python train.py --d_model=448 --d_mlp=1792 --bias="all" --init_std_qkv=0.0234 --init_std_o=0.0291 --init_std_up=0.0335 --seq_len=2048
Each number is 500 + 40 x the weight over the matrix's rms, rounded and kept within 0 to 999. Layers, rows and columns count from 0. Numbers have three digits each.

# down: layer 6 MLP down (transposed), 1792x448, rms 0.0335, rows 911-957, columns 256-319
# up: layer 6 MLP up, 1792x448, rms 0.0335, rows 912-957, columns 256-319
down911:471529512502468458502504528486512476481494508539507432447529461493521480500460485522470445510541474524519532419481467502497484471456513458383441472492502511502441534406515499480520470535524484
up912:500451585422546569509535467495539467509549531530444511481498539539535535528437439497495526468524502559475485458540421479476506505539513563544525541536437475443571516487441485457456488509484463
down912:554553458540458463499476511466456538484438496527522504508496480530503498472508533477522513509485457482470509454467564524552499529475488467485509532495575516535463477464548527521430533435541563
up913:495502498496467487499526557509462507489524480534500497509453468477474468519447517464540484488523488518541555496522514497452518528498525527569481568458478524579500467530467573516461590431460528
down913:531497535558529485450543482503507479487548510473477487474529509455529542431513466560507494501439474496478488503451476540472501506537472522444463442524486498452452520477489481479507455511508513
up914:535545477537526410502533547503485458498465620465491484540445535510493593500524602468543532533563534558575493379463443480512533448585541500479422468491474545473399463477498371490524482528499466
down914:437459462506514511441597519490530325549432426502511605549456530509437499559494440562513472443597526423530491494448599422522521367587555529530589528451479431576459520564515507487432478483511466
up915:530482575434569527568445483495414591463555513466477524492491534458426542516485457486431530522519546525457517469482529505518489509441477530437449433475478475481484520419525487478503472538474469
down915:498466431552475464537537531559596424496442509538550528508464473549584510488561529512586477528458500463551418575545494488518454559516498444447504480480500503493532511531487555497473521499572555
up916:562477456507411514441495436525510468500491447475407463528463519537562480582535493504500525487542481493454446410457432547527507506510551422531477496490508476486532494567475467532524473542488529
down916:449514513476577472482503510464495488453534502483494563519479475509510469452444520475555511495489474503516538583540509494419467505482457549499477553490439469505469483520583533480532499464479400
up917:553415555471459419575512545456514472531555512454503435494498469512580561472440522494517511476481432469490509494519489544550465535463548530441568562561497524538522510431530517461536493471471466
down917:525568536504507517393450536465450510505495413598485432497518487467496524500610473478551387539460461510508424525485507575555484513496509487533539498523587617495447419557424525533496516395491492
up918:430483564462501519516522456553521459488499488551562484480463553476486542534460447503477464461537522518575444527488495508474435483520493444474501590537496522483477544504516490523489523504508567
down918:504490474503480526517487539469502529508469548516474487475500471485492455437501566514452472606419531478525489456543562454532573529534569501526465473458473547500578481444536478504574527522497485
up919:491438520513493527547499457500460561457463510525523557500495464413495503467477459493510527583427484550495495548506397519547537462549474470504491408532411476470505498441557548489523549494476525
down919:514529476473480500467529531475564481504542517503541501464502555559521539585489512518480483457520553424517516508468555477492465515450509555497593593482536497477496511521455510520452499463527486
up920:517497449499523589494528457480555447498519449518466503550473510480467453506457532446549513559537484492509474445457508513481444525436531513521504523520420481568502439514534506495548480573498507
down920:509488525451435508534527521455514507464523457525503472543580462452529517495474485513521495435514559523484558456424490476549541492578525497514492424527556527585514560549496535504499504505512508
up921:456484529469554481582521545422517499511519493486495560471497538433508488509587456537521538534449489491515471603458526582486478491466509529477439536535521496457515423487456463504539524417577486
down921:481526465455532572483461514488453492448488482586427496474513495478525436475521489548483422560544516548437512517489483477551441463556509447425417423471537476540494446441509516444483479500419504
up922:531492597451529516458518550521452483457475512446481521466465538469494537551429434545497462517493448473529569423516522417522504472577553510513525512415533486494459530529488533496390464485544531
down922:421536452466464439505541463464572463522479492519488512532505535488482479497542554570472487495496549505504469499506445475475509536499425565558540418441491512538474455460507531544542503507470491
up923:553541470475519463497502482482551471505512500474481519533456564534474460515507555476461465449522536598496498486524462539487486500499578519517473536457537530475490464512472524566513535535505507
down923:509476573558488494570500513546484507521523558481505492476522425456520503473463425485472482520504460445511510537486467459474507440480506433522495479472495474493528534461508452467507510490538578
up924:470546507512539540513566494474547568503510488515514526567543518538508533511418487511451491452483468498512501520524504431500489439461493552527542455393486561449463521396511508476502552508553431
down924:506474544524529505485522566477463484504538515466515420479428496476527515474585465545496443521443518484515480572550428521484479505503500527479486494540481476554522472558439501494458475545486560
up925:519496438498451557438501484505489411480541514466497508550473511463506456479516513486531519512534515503494521547465524473545464567518471542498584494471531467402526485462536505481559459597462494
down925:562489660523527470543510471499506560556480435479540537400477532523504535550556539561473470451487518483527550479473472520491489520535417530437547532523471463462515568557484511550428475510526492
up926:490552525506484482546470511459451478499526479508440494514491537509511475513465409585527505544522494459477472511464450582466544599498524473513448528568586570503528455524484468505484506478485466
down926:541424520493428513433513482454531489523507485472518498490545446557499518509491461481535473440515534492520536486504555485517418493482433410552541506447480451453462492459461536481462456472565532
up927:457461424516518523445469462480532533464461499428508520518534459496472494517513501488532505495464506493583494505517432488503407546532503549546583434552503528484426519520509496534455486429441568
down927:504471556458437499527428491496421455537469506566513481492498478485498579509490481456467499533494549517481450593509525527511484449513478515470524530513532420533566570451499562490507571447569488
up928:480565516423466434506467481427508488442493583484524534493459606502499464535468529513485506525540487532447528498444499503492477485554529455510480438423475556420450508560451452540590471401556441
down928:491535482488537408539494528452510525468528458448478499457515521505475570454549439523528457432546516540502519453426451470457510490493462581491482481469554496477513444516495455519470503458564498
up929:473475500469537515463417526560557495520530436483553508557442480517565518442476473509468538479517448540588534490606494523448473519506491466464472483453470530533492481556554538548559510548420471
down929:561563506499513514514560455491426524508472535522442516555566583522464516504508518540500484514471548532439460482423530446475534536503530524554586483485512454496452506537440477472439464474541495
up930:530448510465492499500464460485495530527490540393513511490482518533511547489450460456496512436533481446508476473456543517497519520491452642493563504483508493424488445404485469491458482576464525
down930:522542479484520586528492534510511441498567483497475471520520464535472494588548530523495480514491535606546475474517451465474493506499465506558466546495512439522537481510490486521562521470567484
up931:563437483522518506527487519538492493571541486462523440467442526518499495449514502519555495509512513495428422534507517539604482540477519515526503441529493538526575495526469426496452556493475474
down931:506524492572449521505503488468536499464531497479500514526526378436581581563469495442510587520444483508486568459496464545495569475485512546451491547493451522515477459518502494436440514481550479
up932:462525438461494448546589538479554436476499504394523485570508545443446547435624459481530442530525537504507506481468549465466546505465503541487546548505424536547484489585530452497532579480562496
down932:526513545569503457481520512505485368521474505444473495511509444539568517604526480508481428465486441493540456489499556509508521449511491455565522538504483491504491531410498613629530531550542447
up933:468496452515368457483515508475461546493516477484541521493504445533533488558490511399491459474531552571477473452502460484418518504446495482514457426469544437487566508548515532481540466531503502
down933:546561515446565531434480517502431484483482506474451472521520537484477555426500551598478506496507426476515490487479468526519440467530500521482450568516486509555462530446442484502489502499496461
up934:459549511483494546554646491462482456516459549517468532548424548532516530492458477559473503476520520539471508436520505619494497435559544498499520510418461508469504490489538549474562503503481526
down934:502471529542518466498566513472547566482573571565437549462523451542432552516507524479502579504500520555532549522494444554445599508458472519447478577512486449502500401444534409500547429482442555
up935:523448540448476497461537463433518508440468496523500520513482540508424571476449475511518512473526468481551477448518499447537519548455467463480429514437530531532465517471469468507501608431538537
down935:451502478524481493529514522556512481553477493504543466500481454483531427481498493531499513561484499493480512571499489563477537487527524464541586476574504482447533472564470488457578455516470486
up936:431549504495506434554443463492457502444503521540566481575563486501547535421558469438541567554468525481544562494435577501492443463439572468514469458482472544492572547448585442500515519547522445
down936:566464482478502560510487504480573511517515493490454503436485427389496532585495518571506496493501516524476473479497503483493500529553491501427489588499451518471453461539451548491528467509489522
up937:524559480547522506409454506476499484516578488466497445460422389478569465464532515532543541486517494466468554534547441570486524550449476457583518501518473494509522480510550557532539487462539464
down937:496538443544532468453458511496468505505414496486489440527518468482476464494470550479489559494499431499543515473487436399451563496478470438486503433529500626426525474454480473525557516448561524
up938:467525470479500501430492526478503521510496513530530455515443499454528468486505476465528518483487489470517494525456487473517491558457539455559495462489521478525493454481528458475488488469436506
down938:544457527517498463554477469498498501478503489482428520495508477508461493534473495523476506510486509500513461481546548484437516463532461524474484500496461522497502527508475527498512505493517504
up939:443531497461494496485564489476476532523527512532534508462459508527490482566519505448485529521494510479497498538566453502488474555454492555565479521558542524557530524532522526576539499555432531
down939:505481474518577467503474466491484507500435501507509484473480489475487470498474474475477452469535447519504510471421487484562521478476469427435507410433493455468483431457444459465479513476554503
up940:530458483509461484533508553528460486513510511515545428508545479509494475510526542525565472538497486589523421536471495517483464547532522505518480473538504475494481548473564480466469540463480543
down940:506510509488451422445513469471508544475513548534439531472464560466507546519452457466437509504478493423492512438490507446459588488400479428507497492471511496555478511542420481526517476570507469
up941:458504611397490414547411505489463463536523443503425540546487486529462502471435450515494531489453468565496502450471457548485534517520519632441468499463507480548542545497555485555522493509545561
down941:523440520495578515597547515546427565565550576416483519506524431496509536505467448463502433522557553457515494536472542524524513424441515434494416473492523476493511460436446456522445401412522522
up942:504566444497504457537522493485506533474541530508533514445525443459450535570493487532514508492490503513536450475492468533484444517484514510453585489466570569520535489432485488460474525525515464
down942:476493486500475500499491490456463476488513557505547554539517531572558500456474476509482499459483535421462578493519532496532526505532463465518441441494465492536517523505516517531438502477501455
up943:439463430511448486431526503522477544539531526496516462506514464427504426490519470514475477523532503499496516435525536499494547480509489495504561469495486510521508499566549543537509557565513534
down943:547535518452543486509494501469463463493474489480471548524450548576462526441458536466565495492500477498500495572390471464474498492472462514520448485506521496491481464510488467493488488449507507
up944:514514543542479484446490461560564469474490532440501495511479510487506527515493490489454545556506459527604479457511490512475474401470556510507477603493511551482510532500477485572503529511448475
down944:500496500474510523474470506488435538527509507499486481477529536471478511500504530479476478462505513514428565510525469425545484605494531518473515488484419434502498512503506552460535457423469542
up945:580361397405429523391501488579490487657526431388494594502492412476534518442447431396470513453320510511508390441493458564433535388551485564565392512526650530597501405567442453426474566415528591
down945:445410433511413400426467540544419508544439557390535587436487400468495481380391476416368507469375504460510456369525459506448583407522463460527423435547544599632527465525444495425485481361452566
up946:526562547490489475547567522436486496599480501509438519417518445542519459541482510494455509464506525555504461428406480505552498466514516454563530505525398511494504495508451497472516556500508491
down946:481497488476471511482532478542491493438467500451528529484516494432542538556466479483457621518507560574480558436504499526474512528518487532497414513519516527450437427456536506506498447458494420
up947:518577499489529468497477511526562519491486445502520471517456509530504535530515509465519499443463500494515411544486510475495507548452514474556449462512490474514513447500530532529456443495506552
down947:482479508523474517486497534489476495529489553466507532486541489481502446473493482512511486531487494470512549491478511510490468464515525544462480503489519538506520539531479470487522504506483491
up948:449477527514514539469493437489505517519570455437461522484541415431511490492536528496552537486544560462528541588520475503466511470509479472513494525552554509487507540457526457459506516549469451
down948:520525506521528450506514563515516451471477501561497507471420588519549586487522459481426442524470478574465456478442505443539499521482529545457475547495484521511487449524486549475523491440554525
up949:502502473487482502531491519419462522458528521495487497514473477518511498571484470499472469469532468431471446488510514541523492430552443513608504502483465513497477505490525509508490534477470511
down949:495504529465523499478503471583514564562496496497470486460461484434450482428500524492535536502489554510477523514536515478474502492488547448414422552531569518500494481541472499505542490477528553
up950:536492498514484523501551502489466495501564478527442525486509505481515474491456538483466472412528527520539513422449542459433531551504454505508487540469508510552536455611483557463524447465480554
down950:497490490540492565533515445539534506515484541475578491499517494514491535489522539506507526584554525479499497506507428486520424503515554543494507450519522487481504543474488494545517553527486522
up951:500506574527457516493479519501515539550521518457561451496527613476433572508454540495548478518515503503569486429448573535507568432444490485561460494494547439437468459498565556535570440521448564
down951:487476471578507456518495507485507420466475447537523437482483428424525370461555448441511471403527537444492466505490570521595492492516459433458542447579455542610533513504576521480372536487524536
up952:489551520464482541524596424463427563494433532513531494490545535497461477468566503503530492543522584463484439466432561456517501508508549552486541497473504516461440475528453408511545518483497558
down952:528448494469480405527404573513539455504533403514496483527486438540495528545508479448518515527503394467525523543534449534523503468469449498507445561472484427444576489439467583521419544529497426
up953:445476449487530435480466510467510480480500507533510474435547479458559451492494495521512535483490515462512476509503487506506488454486536508524517529517537440531505458477559528466564441527482575
down953:538544581433455532533479465543515507530515393478546529539430526505520577595497430515479481511526542534451481506549551571476527604493477528452505472501476530432411486535476485544462557555492558
up954:412471576495519465494563492510531521519496470537506532472451495507478477470479476487438479494462463556509463517502461492484499487437465528495521480479500521523486502491508513456485523513503571
down954:552456443495465580552452504483481558460476513509417487511512489516497499525519479470469501499506495465524559480409492506500476505526529462461492521518441507505457500482519440470505432494511483
up955:536551464511496460454524487515465568532486475472485529493542488426472540470565452547548515484523475534448488457494569534534436526566521457471501493507520467471497461468497543466531515533468499
down955:456481531477510576491509529510524447491520501489570532480480502542547507483485492500480436565472471484530462532496450468459528479438504526524494510434465507486485499525472484465499421509478503
up956:522507519519421518443504477487541522494491502534482446499544509517456513595485467473514461535485582466451513511479532488513468507513475526502557445516468525472486537492524509426445594507507559
down956:508568498459549451558452509507476503486539579497444550526488474536509503399495530487501506461496449500548442440574452564457499498466556509552465527515492482496517480541501554523559423523488446
up957:521496476505510503504542462482494545449509519529498391543534504540512494555434495531530580501487493464543561463533477439562487638482405509525601405481504476462447482486493535463500485501430480
down957:449572484468488458426478503476449495485488472531559531472485498506504527481551525473559412479489450466528445539508521481459465489462579605482462566520557503509504523488484464494570489526516528